Weights of a small transformer language model: a variant of Adam for these matrices.
Each number is 128 + 32 x the weight over the matrix's rms, rounded and kept within 0 to 255. Layers, rows and columns count from 0.

# layer 3 attention value, 128x128, rms 0.165, rows 36-95, columns 32-63
[[148 132 126  98  79 190 120 177 137 116  67 128 183 151 159 107 129  63 120 195 181 141 149 122  96 187 165 113 119 168  74 124]
 [127 125 146 119 155  79 116  49  75 119 160 124  98 105 129 137 127 190 120 112 111 186  90 112 157  87  95 123 137 116 155 134]
 [ 45 112 166 177 157 118 142 133 114  99 197 151  91 126 155 139 142 184 197  79  92  70 132 136 136  31 134 174  85 128 123 122]
 [157  96 114 146  89 152 164 167 184 136  60 128 125 176 134 139 117  79 115 114 166  63 137 129  47 169 152 136 133 154 168 118]
 [165 111  78 184 153 125 117  39 109 142  82 146 111 122 126 173 153 147 123 149 117 164  63 131 128 122 158  84 148  83 120  63]
 [149 128  88 160 201 104 111  88  91  97 139 153 180 114 145 132 136 130 179 179  73 147  56 149 182  65 151 100 126  93 141  86]
 [119 102 153 115  81 145 157 228 161 114  86 115 153 128 144 122 143  67  85 155 163  99 190 132  86 146 106 160 104 156 123 199]
 [170 101 108 125 133 118 125  53 104 148 101 144 112 128 113 146 135 145  96 152  98 182  87 147 140 150 144  70 170 100 184  88]
 [123 157 100 135 119 164 112 183 157 124 145  95 153 155 142 143  98 101 136  71 149  64 140 104 102  91 103 143  92 128  48 109]
 [ 88 154  71 132 132 184 144 190 154  98 121 132 154 164 157  89 108 126 209 117 137  78 107 107 126 111 203 134  82 150 104  85]
 [162 159 140 105 108  82 123  48 141 193 132 121  77 127  72 102 133 232 103  53 129 157  96 100  65 178 115 141 159 143 156 117]
 [ 68 125 130 118 107 174 152 193 157 139 121 118 110 140 115 104 130 105 147 184 189  88 185 136 129 162 195 163  89 127  84 149]
 [ 71 146 142 113 104 125 131 192 170 136 163  94  57 129 114 135 144 151  92  48 147  66 161 101 132 114  88 162 113 124  98 156]
 [106  94 178  91  68 104 167 138 150 120  72 115  85 121 138 112 172 102  43 190 198 134 154 125  95 178 135 154 144 144 178 183]
 [110 126 144 101 101 159 122 199 149 144 127 138 166 189  99  90 103 149 171 135 148 100 175 154 122 167 121 139 126 162 102 116]
 [ 23 155  72 206 141 159 163 131 151 144 129 157 158 147 182 154 127 142 116 120  92 118  98 124 142 166 193 125  73 110 137  86]
 [138 158 100 182 136 170 143  87 125  83 126 113 155 201 184 139 132  56 255  83 128 104  51 117 139 118 117 109 139 143 175  73]
 [ 79  94 150 120 106 165 138 230 169  75 158 117 150 100 196 178 150  10  73 129 132  68 190 129 121  92 110 170  89 140 105 206]
 [143 125 152 126 141 138 112 166  55 125 100 149 204 110 144 122 157 127 133 199 161 139 120 172 200 115 113  93 147 107 110  90]
 [105 165 159 128 148 176  77 217 135 113 155 141 151  79 188 167 216  62 119 117 131  91 134 113 143  68 112 134  77 163   0 201]
 [ 84 159  95 159 137 195 136 131 158 147 134 104  85 153 161 143 158  99 206 132 199  79  77 125 158 163 192 109 135 123  82  78]
 [113 160  90 168 167 164 131 148 139 150 135 147 172 178  94 112 115 114 219 205 140 103 112 160 174 180 199 127 122 137  75  72]
 [165 145 122 142  98 137 132  81 119 140 143  92  48  84 194 167 132 103  56  52 139 146 114  97 122 101  84 117 130 103 165 178]
 [160 137  91 184 136 116 142  61 103 161 155 121  91 135 112 146  99 154 160 100 149 156  87 119 148 107 121 107 136 111 147 110]
 [ 82 147  53 170 109 212 135 175 192 155 134 132 120 146 160 114 145  89 189 185 155  85 116 137 134 156 254 118  77 119  59 136]
 [124 132  77 141 114 175  95 173 125 162  71 132 172  71 152 118 176 119 125 203 206 125 159 131 125 135 177 128  75 129  25 161]
 [124 172 101 143 153 120 110  96 112 153 119 152 147  95 138  79 112 197 141 131  76 186 100 132 173 103 179 108 125 112 110 112]
 [104 115 146  99 149 141 121 198 146 111 163 128 169 171  98 118 113  94 164 152 134  82 176 149 141 148 132 151 122 150 114 107]
 [125 132 107  95  79 140 104 112 104 153 157 160 108 132  88 135 160  85 106 112 203 169 146 108 186 194 115 127 149 153 143 150]
 [138 130 105 115  94 127 120 115 129 152 167 173 124 171  95 139  93 109 122  82 190 140 135 119 146 148 121 125 128 154 145 116]
 [ 96 139 132 157 155 112 124 117 198 168  37 167 165 185 138 189  96 105 142 116 193 123 139 129  82 161 143 139 161 100  78  87]
 [ 83 196 122 140 111 119 119 115 150 166  91 114 138 127 198 141 205 150 140 109 162 143  96 110 224 109 184 155 121  70 104 103]
 [120 144 124 101 167 107  95 105  99 107 160 167 113 124 141 199 154 172 145 115 189 167  98 127 121  98 135  95 126  78 164 103]
 [150  95 112 182 118 146 149 117 145 180 101 104 151 161  74  64  68 131 117 140 145 117 110 146  74 172 111 149 141 181 161 129]
 [169 132 113 140 142 126 110 100  80  76 161 112 119 103 125 116  94  56 178 124  91 100  99 148 106  54  76 114 116 151 186 171]
 [134  96  95 135 117 102 107 111  76 124 156 136 124  77 121 129 141 150 159 141 129 148  88 143  76  98 121 127 124 109 224 140]
 [138 179 126 132 173 107  99 130 125  82 121 131 133  86 180 155 133 122 167 157  86 111 143 137 111  85 141 117 110  85  92 130]
 [141 156 124 136 162 134 102 157 175 143  94 152 126 148 153 184 197  70 114 126 140 125 144 117 170 161  93 131 140 105  50 159]
 [ 93  69 149 147  98 119 143 146 141 110  99  76 143 121 142  83 100 121 159 142  60  97 126 145  74  66 101 163 115 137  72  97]
 [109 130 118 119 139 106 101 110 147 134 119 167 129 160 132 184  94 113 148 104 207 141 122 126 113 129 134 112 139 111 120  91]
 [137 113 129 103 148 150  98 113 157 130 142 175 134 154 117 163 106  82 116 107 189 121 146 124  74 141  99 107 144 126 133 106]
 [ 98 118 130 117  46 132 117 150 145 179 191 121  92 141 148  97 155 179 119 123 131 153 146  94 144 141 164 134 119 128  97 137]
 [186 137 157 142 137 137 167 148 109  98 129  79 121  99 137  63 124 118  93 160  45  91 143 130 142  96 109 125 119 165 160 184]
 [ 98 127 146 111  85 150 170 142 108 160 129  88 136 114 115  63 103 198 103 155  94 154 155 134 177 147 166 149 121 171 127  95]
 [152 156 158 159 100 153 158 141 179 145  81  84 141 178 172  67 125 124  93 101 141  82 159 112 202 124 187 156 148 149  74 121]
 [137 132 134 156 137 133 129 106 200 170  61 110 162 177 129  94  54  53 132  91 146  77 131 132 125 164 146 136 140 163  99 109]
 [130 190 126 138 208 119 105 100  97  98  87 127 141  92 194 161 182  98 161 151 117 128  87 125 111  83 148 109 131  45 123 141]
 [173 138 146 138 181 126 146 155  89  72 148 112 130  75 132 129 135 125 114 151  97 108 121 128 128  67  98 105 109 116 172 187]
 [122 136 130 132  52 149 152 122 139 179 124 107 136 163 110  35 142 152 106 124 111 116 132 134 211 190 180 145 158 176 109 108]
 [ 99 158 123 111 172  99  98 112 124 128  83 125 129  88 176 159 121  91 165 137 169 142 132 130 111  99 152 110 124  79 104  89]
 [112 146 117 130 147 103 111 104 122 123 107 141 121 107 161 151 119 166 164 143 124 115  88 134  74 110 141 111 121  97 137 113]
 [153 123 158 172 146 109 155 131 119  84  84  99 132 105 125 184  71  78 108 171 144 102 133 123 117  71  86 151 104 144 134 134]
 [154 160 137 174 185 139 161 107 136  82 114 114 169 183 183  70  76 118 174 108  80  88 111 157 123  72 148 121 126 125 119  90]
 [129 170 152  96 201 153 127 129 131 118 144 148 109 135 168 180 139 157  99 138 196 148 141 114 171 111 170  93 132 106 120 101]
 [160 150 135 157 153 119 153 169 120 125  68 102 140 112 145 106 147 149 105 176  52 132 150 141 141 157 120 140 128 141 105 161]
 [ 97 110 118 129  86 142 142 123 191 171 119 112 129 165 121 113  88 129 123  85 166 130 138 134 162 151 155 155 121 143 104  86]
 [ 84 100 125 156 109 126 160 118 105 156  95 114 150 152  43 134 119 184  81 101 138 148 112 167 124 198 123 126 126 129 130 136]
 [137 137 115 154 135 109 122  89 129 123 111 149 145 129 156 100 145 210 138  99 102  85 101 148 106 123 192 126 146 106 201 102]
 [123 119 150 100  95 123 109 126 105 115 157 125 118 127 101 149 122  85 119 121 131 112 127  88 110 101  97 129 107 149 148 152]
 [ 84 170 125  93 127 125 128 120  89 119  85 121  99  76 137 164 235 165  80 149 122 197 118 124 255 175 164 127 115  92 107 139]]
# layer 3 attention output (transposed), 128x128, rms 0.168, rows 36-95, columns 32-63
[[118 122 108 116  95 148 141  65 107 128 100  92 137 153 166 108 134 116 134  89 146 129 101 132 130 128  52 148 143 103 119  94]
 [122 122 143 140 165 105  77 168 169 183 204 153 138 117  96 119 146 100  99 156  91  95 154 110 127 133 190 103 117 132 137 156]
 [150 211  59 166 130 108 104 169  82 132 161 150 121 132 103 203 123 155 134 184  74 147 152 144 105 134 182  59 172 175 113 167]
 [115 157 117  74 100 142 217 103 133  55  81  93 114 115 159 132 125 146 140  76 139 173 132 150 147 118 134 139  80  97 117  97]
 [104 153 177 167 129  91 141 144 143  90 173  97 134  94 118  90 146 115  93  91 106  78 149 106 187 111  76 192 136 115 120 162]
 [135 136 170 188 128  89  60 116 114 134 188 119 134  86 106  99 130 135 105 138 133  70 113 121 141 128 106 174 168 114 125 149]
 [192  97 136  75  87 173 136 104 120 111  58 115 135 154 147 115  99 120 160 110 170 160 116 158  85 135  95 119 165 109 144 117]
 [107  93 183 128 115 136 109 104 152 119 143  91 131  71 140  79 150  83  80  66 142 114 136  86 171 129  79 223 104 104 116 144]
 [ 97 166  49 147 153  99 179 146  64  82 102 127 126 157 124 159 115 185 161 168 141 140 116 172 117 137 180  32 133 138 165  71]
 [110 203  74 169 113  92 168  91  96  74 134 144 120 124 168 190 201 180 149 120 130 111 120 149 112 114 112  88 135 104  87  87]
 [ 61 149 152 119 174  73 152 187 184  99 159 146 142 155 136 169 179 127 128 137 107  92 170  97 155 118 183 136  70 109 134 139]
 [141 124 118  96 105 156 135  93 127 111  65 145  98 151 162 145  81 114 168 108  98 167 102 148  82 142  58 111 122 145  80 114]
 [134 136  81 110 171 140 162 208 133 117 104 166 132 162 108 165  91 156 175 165 145 148 130 146 101 129 182  39  89 166 150 107]
 [144  69 171  46  76 187 105 122 196 127  82  96 124 134 170  81  76  89 152  61 116 145 131 168  89 127  80 167  88 107 121 171]
 [118 125  85  97 114 141 130  99  90 125  75 151 111 173 153 170 144 126 165 129 146 190 118 138 122 116  94  88 128 126 104  86]
 [167 175 141 230 103  54 176 118  96  47 169 154 107 145 168 156 217 192 148 130 154  99 151 119 157  45  63 191 167  81  88 140]
 [ 71 137 101 117 108  82 139 117  97 137 158 149 121  39 108 168 149 241  61 127  64 151 146 162 158  83 223 147  97 123  81 111]
 [204  87  74 102  73 180 112 115  66 152  56  78 132 116 142 116  57 132 129 123 188 161 116 209  57 147 124 115 178 159 181 125]
 [171 117 121 176 133 217 114 104 129  89 158 108 135 148 158 106 111  82 133 111  94 121 114 126 140  97  49 189 166 144 111 164]
 [168 126  84 197 149 158 115 127  41 114  88  60 194 125 139 167  92  91  73 156 119  78 108 151  79 152 121 126 228 163 208 137]
 [ 52 150 113 157 138 148 160 116 132  83 117 125 116  49 143 189  76  99 106  84  40 127 113 143 125 113  95 153 100 137  83 164]
 [ 85 123 126 151 117 119 101  56  85  99 101 124 107 117 157 152 149 129 116 101  94 174  96 118 135  98  47 178 153 105  74 102]
 [147 122 145 127 143 149 186 179 173 148 159 108 152  93 117 121 112 127  98 139 131  80 169 112 141 122 183 121 108 161 196 170]
 [ 98 156 140 140 125 141 153 129 149 115 163 131 124 103 152 146 157 117  89 129  80 133 170  96 188 108 136 141 112 142 127 149]
 [134 156 147 142  98 101 160  52  71  69 101 101 101 112 172 153 137 140 110 106 141 111 120 132 104 131  35 155 165 137  98  99]
 [185 167 140 140 120 107 131  90 130  67 130 108 140 164 179 121 119  81 149 111  93  90 133 121 116 141  40 134 218 165 151 127]
 [147 176 129 214 146 119 129 123 133 113 200 126 153 167 116 108 182 132 130 111 147  63 143  85 137 129  78 133 154 143 101  95]
 [117 107  75 102 115 142  96  85  71 147  64 136 101 127 142 149 102 118 152 130 130 205  79 154 108 140 125 111 124 119 103  82]
 [125  82 117 124  62 168 146 123 144 153  92 165 158 102 134 139 133 145 130  82 120 167 138 196 129 102 111 136 104 171 159 117]
 [110 123  99 111  99 148 161 128  97 144 106 139 164  94 142 169 131 183 126  92 130 195 132 184 150  83 131 116 112 140 154 116]
 [116 157 193 137 197  77 119 125 109  60 217  92 157 137 116 161  81 180 142 101  89 170  99 149 166  69 132 167 145 132  92 192]
 [201  55 192 128 159  87 137 121 120  94 150 153 135 105   0 137 114 117 155  81  86 174 156 149  94 116 162 121 143 155 104 122]
 [144 110 163 145 167 115 118 112 118 138 109 184 193 188 132 126 120 110 118 148 100  99 126 190 156 129 139  76 144 155 159 125]
 [ 93 188 114  68 137 134 143 122 133 140 154 110 102 120 170 128 110 178 102 138 139 134 127 115 122  93 124 169 128  75 120 114]
 [ 92 138  92 103  68 132 148 177 161 205 117 144  83 132 201  84 131 155 120 195 166 133 153 126 101 180 139  87 123 102 119 117]
 [151 126 176  89 130 157 155 114 178 173  84 197 155 197 199 104 101  89 119 153 176 109 153 155 111 172  90  84 151 164 181 132]
 [148  87 179 169 136  94 127 154 117 126 122 115 114 148 125 106 138 124 131 175 152 102 123  99 140 174 105  80 132 137 102 141]
 [ 95  82 177 190 142  93 105 112 104  84 149  87  95  90  94 118 141 161 126 123 111 121 127 103 149 110 122 122 134 152  67 110]
 [103 161 100 110 126 144  78 150 118 149 143 117  78 178 110 111 141 105 187 135 149 102 106  86  76 161 128 174 134  99 107 140]
 [143 151 129 139 148 132 138 124 107 121 161 130 182 147 125 153 126 172 144 118 104 163 117 195 151  99 138 121 126 145 148 136]
 [ 86 159 105 168 136 104 121 100 110  91 159  95 152 114 133 160 128 207 119 135 113 134  96 169 151  88 130 121  95 127 126 142]
 [155  93 142 110 101 165 102 111  99 172  57 166 148 122  63 126 167  15 166  74 111 107 133 169 126 137  89 152 133 185 217  88]
 [105 119 106 125  80 137 147 122 174 141 117  91  47  99 167 106 127  88 109 163 144 102 128  72 103 161 159 142 104  93 127 143]
 [130 139  62  97 129 156 131 146 120 149 122 134 114 146  91 153 140  83 125 114  99 140  87  85  95  97 108 167  87  77 136 106]
 [121 141 122 105 118  30 139 119 126 100 184  70  70  29  55 121 127 132 121  69  48 164 133  98 136  78 190 209 138  86 108 162]
 [131 176 111 116 122 106 153 141 110  86 211  62  99  51  97 151 110 214 116  95 107 186 125 138 124  80 156 183 137 101  88 167]
 [144  84 229 148 165  67 125 139 174 115 152 148 132 169 108 112 109  98 107 187 133  65 136 142 114 184 142  42 148 146  93 143]
 [109 122 141 141 108 119 119 118 172 151  97 139  90 150 197 108 132  77 116 200 163  71 139  94 109 178 149  91 147 111 130 130]
 [146 126  84  78 112 116 179 150 124 116 138 100 102  69  67 134 139 147 109  61  80 195 134  68 127  62 113 199  98 110 116 117]
 [147  84 151 160 138 123 124 135 114  98 172 138 144 170  84 144 106 168 154 146 104 110  99 160 111 123 129 111 128 138 119 169]
 [153 120 188 124 180 105 151 113 125 120 125 126 157 187 135 115 109  96 116 140 132 112 118 130 151 164 115  92 166 144 142 146]
 [120 129 146 104 119 122  94 109 161 155 152 157  84 171 185 116  67 116 191 162 163 169 124 147  79 165 203 135 143  89 108 173]
 [ 89 197  73 103 159  75 145 205 108 133 153  87  95 102 142 131 118 161 100 170  99 138 132  95 152 141 166 109 121  72  89 140]
 [ 91 143 128 168 179  82 124  93 131  90 158 113 168 126 111 160 107  91  93 145  65  93  80 140 146 119 133  96 100 111 138 145]
 [127 103 163 135 130 130 122 142 151 113 131 115  79 128 152 111 130  91 114 147 151 116 130  59 144 149 122 146 123 105  92 135]
 [147 154  78 139 126 133 102 127  85  86 172 104 129  92  54 151 120 183 156  75  91 164 117 136 130  79 156 190 132 108 104 124]
 [173 140 129 122 144 126 100 167 147  96 104 163 152 149 176 107 120 118 119 107 112 166 174  93 159  94 136 181 167 110 116 133]
 [192 186 171 100 175  52 192 142 138 100 125  97 142 105 131  97 101 138  73 118 135 144 171 122 176 149 138 132 146 156 147 161]
 [140  97 110 128  79 148 111 117 139 150 112 152 140 113 132 119 135 140 178 128 169 160 143 174 105 149 183 120 111 146 150 148]
 [199  15 186 165 131 135 139 126 158 109  95 184 127 151  67 118 135  72 112  89 133 129 157 111 105 144 107 106 120 171  92  94]]
# layer 3 attention query, 128x128, rms 0.174, rows 64-103, columns 32-63
[[143  92 137 141 113 104  91  70 139 110 170 154 134 176 126 117 111 117  95 101 107 158  89 118  97 123  23 123 207 126 144 118]
 [141 102  35 170 111  83 137 141  89 107 155  68 151 112 126 160 165 104 155 133 114 104  99 106 152 181 115 102 101 137  94 170]
 [159 122 126  94 105 122  90 170 126 149 110  89 134 117 156 115 118 119 126 120  95 100 124 133  95 204  92 188 143 133 116 143]
 [115 173 189 129 152  60  57 180 148 156 191 196 201 157 178 151  98 148 133 133 147  95 163 187  68 165  62 166 196 106  92 158]
 [154 119 163  44  31 116  50 164 189 152 170 158  89 134 126 160 124 177  92  87 163 104  78 238  82 176 116 251 164  90 112 169]
 [124 136 111 122  83 135 163 157  94  98 160 117 150  95 150 129 151 144 108 124 120 125 184 100 148  60 120 129 138 151 145 142]
 [163 108 161  61  56 145 154 140 169 124  96 111  82 124 128  92 125 145 136  71 128 110 133 113  98 104 149 174 143 175 171  99]
 [165 107  97 133 147 138 163 190 134  95  83 120 125 117 128 114 191  98 147  84 128  94 134 115 121 106 109 140 144 131 141 208]
 [ 88 136 101 139  90 130 137 120 144 136 113 134 114 132 165  96 178 115 113 142 118 146 113 129 136 138 127 160  96 112  69 183]
 [120  59 175 100  94 177 108 153 138 132 144 132 185 181 144 114  66 118 144 128 170 161  98 184  87 135  85 163 118 141  91 167]
 [128 121 209  39 110  72  80 123 168 103 171 136 115 134 188 102 137 202 119 111 145 212 133 195  49 120  53 182 186 104 139 149]
 [120 147 145 172 120 159 133 104 125  67 140  70  23  97  86 133 175 106 136 133 153 175 102 108  78 119 102  80 127 117 144  98]
 [114 101 146 142 125 105  99 118 156  93 126 112  46 106  91 129  74  74 167 137 169 120 123 137 161 128 129 122 148 140 131 144]
 [127 124 146 125  59 164 159 101 110 113 132  57  39  86 124  68 175 107 149 107 168 101 123  99 140 141 173 111 103 116 120 119]
 [156 121  49  92  86 129 129 109 126 203 129  92  74  71  99 117  68 124 103 104  93 154 138 108 139 113 147 178 115 107 161 159]
 [157 133 136 113  70  67 166 154 112 184 181 156 139 194 130 108 139 111 195 138 148 141 140 146  68 132 111 173 148 149 199 114]
 [102 132 171 153 173  47 128  85  98 202 162 138 182 169 128 154  85 157 136 119 134 162  88 147 136 147 124 123 143 142 172  99]
 [149  90 177 117 108 143 144  72 205 180 114 115  95 156 124  54  92 138 155 145 157 101 177 108 133 170 127 145 174 157 118 124]
 [145 148 123 136 118 166 116  86 101  74 151  93 152 127 161  96 199 137  85 106  96 150  83 143 142 118  20 134 129 118  68 137]
 [165 204  31 134  74 174 122 138 102 149 156 113 111 134 187 170 202 137  84 117 168 181  95 151 120 116 117 146  80 105 150 159]
 [ 84 132 126 137 144 144  97 135 112  99 146 147 174 162 160 137 119 142  55 169 157 164  95 152 122 183  98 106  98 136 109  94]
 [157 137 121 102  90 158 147  83 132 103 121 123 136 171 158 106 186 169 136  94 105 148 136 103  71 103  39 139 161 166 172 118]
 [159 114 147 107 126 142 144 134 158 140 108 143 126 111  93 111  85  96 180 176 151 108 183 119 113 166 187 126 158 117 155 141]
 [115  84 182 114 133 104 113 103  96 107 135 135 172 138 117  97 108 126  96  95  98 136 122 115 123 111  56 136 124 130  85 113]
 [119  56  83  85  62 177 123 115  64 111 142 104  99  67  77 162 150  96 121 105 126 151 140  70 134 152 175 159  88  92 123 115]
 [126 133 121 133 102 186 110 177 146 146 118  99 115 116 118 159 118  72 172 106 179 113 114 129 130 154 197 151 130 107  69 139]
 [ 64 150 113 165 183 104 131 106 184 168 119 144  89 129 135 178 136 180 149 131 125 128 104 166 146 145 188 104 103 105 154 152]
 [128 110  87 129  95  57 122 114  58 136 163  87 124  88 145 127 127 120 100  70 100 181  72 113 202  73  52 162 112 149 150 133]
 [125 109 172  91 151 101 117  93  92  96 103 138 145 141  89 136  85  98 137 133 114 113 134 118 173 137 110 122 151 150 147 103]
 [112 106 161 138 139 159 111 141 152 137 116 138 121 152 120  67 122 117 103 140 146 107 131 157  73 150 106 126 115 116  36  99]
 [ 84 122 138 121 117 113 122 138 116 120 139 107 109 116 151 114 171 152  76 121 172 118 141 138 102  92 119 126  75 103 120 111]
 [111  53 243 121 114 129 112  98 192 120  83 150 109 193 115  92  98 131 167 128 184  77 144 103 114 188 112 128 137 165 144  65]
 [114 158 121 160 121 143 132 164 180 126 143 112 102 108 113 137 103 110 141 123 116 145 127 156 121 124 106 137 148 138 134 139]
 [158  93 171 140 125  83 113 125  84 142  83 129 150 155 138 100 160  97 127 174 113 113 142 145 119 138 143 143 151 131 121 109]
 [ 96  77 123 165 124 150 179  85 152 113 111  95 136 104 113  90  70 137 135  89  84 153 141 126 139 138 136 147 120 162 163  95]
 [129 138  90 118 155 178 109 141 146 192 150 159 131 100 136 155 140 153  91 111 142 113 139 103 164 174 147 161  94 141  88 165]
 [155 110 117 193 104 208 162 112 116 111  93  77  58 169 131 140 114 115 152 141 168 182 149  62 103 109 160  80  95 172 147  90]
 [ 97 166 192 108 120  71 130 140 172 172 163 167 152 156 185 160 137 163 114 144 178 105 127 143 124 142  79 130 166  97 154 152]
 [140 140  82 116 106 138  95 135 133 150 155 136 168 102 118 108 169 129 154 110 127 119 137 111 155 100 102 127  95 103  78 125]
 [ 79 156  98 102 103 142 162 166  86 172 107  83 151 150 148 145 135 145 114 118 146 117 107  98 142 141 145 120  69 112 107 106]]
# layer 3 attention key, 128x128, rms 0.173, rows 64-103, columns 32-63
[[102 104 103 161  86 162 105 183 138 123 155 150 113 154 109 140 183 124 111 132 161  99  87 143 148 137 186 175 115  84  83 165]
 [146 190 122 180 191 125 162 112 155 116  65 103 100 149 154  58  95  64  88 144 150 104 129 104 105 173 182  84 120 125 121  76]
 [ 85 101 185 109  94 153 142 124  96 175 158 140 117 127 126 117 131 105 122 136 103 157 144 138 147 106 101 144 127 140 114 194]
 [112 162 195  91 135 171 116 118 115 101 144 152 173 143 142 163 149 116 111 127 114 185 121 176 210  74 105 150 160 147 128 212]
 [157 110 219  91 140 117  86 158 128 124 104 163 191 171 165 185 149 136 139 154 125 154 140 180 180 106  77 168 190 132 125 219]
 [173 155 133 113 178 136 127  98  92 133 130  65  61 116 134 171 140  68 126 127 182 161 142 101 140 156 119 132 147 139 102 177]
 [120 150 168 109 119 142 118 121 157 180 105  95  51  65 150 163 175  97 160 126 138 103 146  94 104 145 145 139 141 140 115 108]
 [152  87 126 146 144  85 142 124 100 120 145 129 138  79 142 137 157 124 137  89 129 138 123 150 133 117 120  97 158 120 155 114]
 [188 101  88 136 136  94 142 124 105  63 132 106 117 101 129 120 119 166 149 127 108  69  95 191 132 118  86 103 139 140 168  77]
 [ 91 172 135  93 166 132 130 123 145 160 124 114  88  94 116  85 140 125 142 148  95 107 120  79 117 152 138 129 130 113 142 104]
 [122 153 123  91 109 157 101 134  81 111 167 169 162 136 137 184 111 120 112 115 124 138 101 177 205 123  92 164 129 133 149 213]
 [121 146  91 151 148 116 144 116 160 123  97  94 136 131 143 100 133 121 163 135 156  84 156  80  69 163 127  61 143 179 120  77]
 [ 39 145 133 163 156 137 148  87 145 142  88 111 137 126 127 115  94  97 183 122 117 117 142 100 100 114 136 107  81 162 146 104]
 [106 108 181 141  84 121 121 136 167 203  30 129 101 108 155 170 155 137 188 132 125  83 118  75  53 158 138 102 154 121 113 105]
 [137 152 146  55 164  95 116 190  81 115  93  97 110  78  89 156 141 148 173 127 130 157 129 149 136 120 178 153 164 108 157 109]
 [177  79  85 110 105 153 135 183 138 156  90 112 123 156 160 127 157 168  90 118 111  89 132  96 132 123 100 131 189 105 133 113]
 [ 59 147 166 103  67 150 165 144 133 123  83 189 136  89  74  71 124 134 110 143 129 100 142 122 184 122 128 149  89 150 115 140]
 [109 122 248  70  72 152 137 107 187 138 116 133  81 139 119 139 115 118 209 117 110 103 168  66 132 136 159 170 190 178 150 133]
 [123  60 118 112  98  95 103 140 132 119 193 201 157 122 131 155 110 174 132  83 142 157  80 151 148  99 108 160 120 117 164 134]
 [220 112  46 140 153 123 117 164  91 129 148 135 153 162 158 142 115 171 138  96 116 187 111 151 138 104 108 102 149  64 111 116]
 [108  85 106 129 111 114 129 103  86 109 204 143 107 151 126 128  69 165  67 111  93 141 126 158 164  93  78 123 105 142 105 106]
 [201 108 124 151 127 125 112 126 159  76 169 127  61  74 100 151 170 143  88 102 156 122 131 161 148 118 135 137 191  81  89  91]
 [161  47 176 129 145 147 162 146 126 118  83  87 163 163  78 126  81  91 177 152  98 112 166 108 173 146 148 134 180 177 165 120]
 [ 21 167 117 128 122 117  94 152 143 130 195 155 125 118 159 165 157 115 104 118 157 121  99 136  85 135 107 134  85 136 116 109]
 [134 121 145 143 161  69  96 134  98 118  78  96 120 100 119 143 111  86 117 152 156  98 133 171 106 139 165  83 170 145 141  74]
 [139 124 131 146 154 108 129 105 105 151  97 166 212 176 156 131 129 112 190 132 100 151 145 130 144 128 135  95  54 159 143 136]
 [105 157 188 145  83  89 127 138  92 128  75 139 138 111 132  71 103 175 142 160 106 115 130 145 113 158 165  93 120 120 127 158]
 [ 51 156  98  87 127 156 110 170 116 144 158 134 113  57 185 115 148 114 104 107 155 150 107 114  98  78 103 148  94  97 141 154]
 [ 40  60 129 138 124 136 131 138 136  81 180 121 157 118 117 109  78 105 100 147 116  69 118 141 129 101 125 142 111 141 115 131]
 [124 156 138 110 106  94  88 109 148 174 171 179 102 166 185 184 160 186 131 113 141 155 124 126 108 152 116 153  94 176 133 105]
 [ 98 203 149  68 115  97 141 155  94 177 143 156  76 100 169 189 168 142 156  87 122 139 133 114 116 159 115 127 138 162 151 123]
 [ 54 112 193 130  65 173 139 131 175 132 168 143 114 163 143 146 135 116 168 126  92  60 151  87 107 135 134 143 119 188 111 114]
 [ 92 151 120 121 161 131 118 131  95 164 117 111 149 149 152 160 106 141 174 111 135 106 126 138 121 108 140 118 110 149 104 105]
 [140  86 119  91 132 141 139  89 140 153 150 142 108 115 122 157 113 162 139 142 104  97 144 102  93 124 132 115 140  77 161 157]
 [160 128 134 149 140  89 110 148 166  79  79 161 136 148 124 178 132 100 119  78 104 131  67 143 149 188 171 104 119  86 106  99]
 [100  88 105  98  95 170 102 135 118 196 170 159 129  94 111 113 187 128 125 121 131 140 152 139  83 128 113 176 143 138 138 150]
 [ 50 255 111 108 157 100  95 173 150 127  99 156 162  83  85  44 112  97 176 104 114 110 186 111 153 165  90 118  77 209  82  91]
 [145 165 144 125 151 139 164 133 149 111 148 107 136 134 189 134  49 135 137 150 154 121 129 153 117  87 134  92 126 153 164 150]
 [112 109  99 142 160  66 104 114 109 195 189 126  69  71 132 143 158 119  97 109 139 136 144 122  75  83 156 180 105  96  79 147]
 [ 96 147 103  96 142 100 170 130 119 172 139 139 143  95 214 127 101 169  93 175 126 130  96 148 149  93 143  57 102 116 113  98]]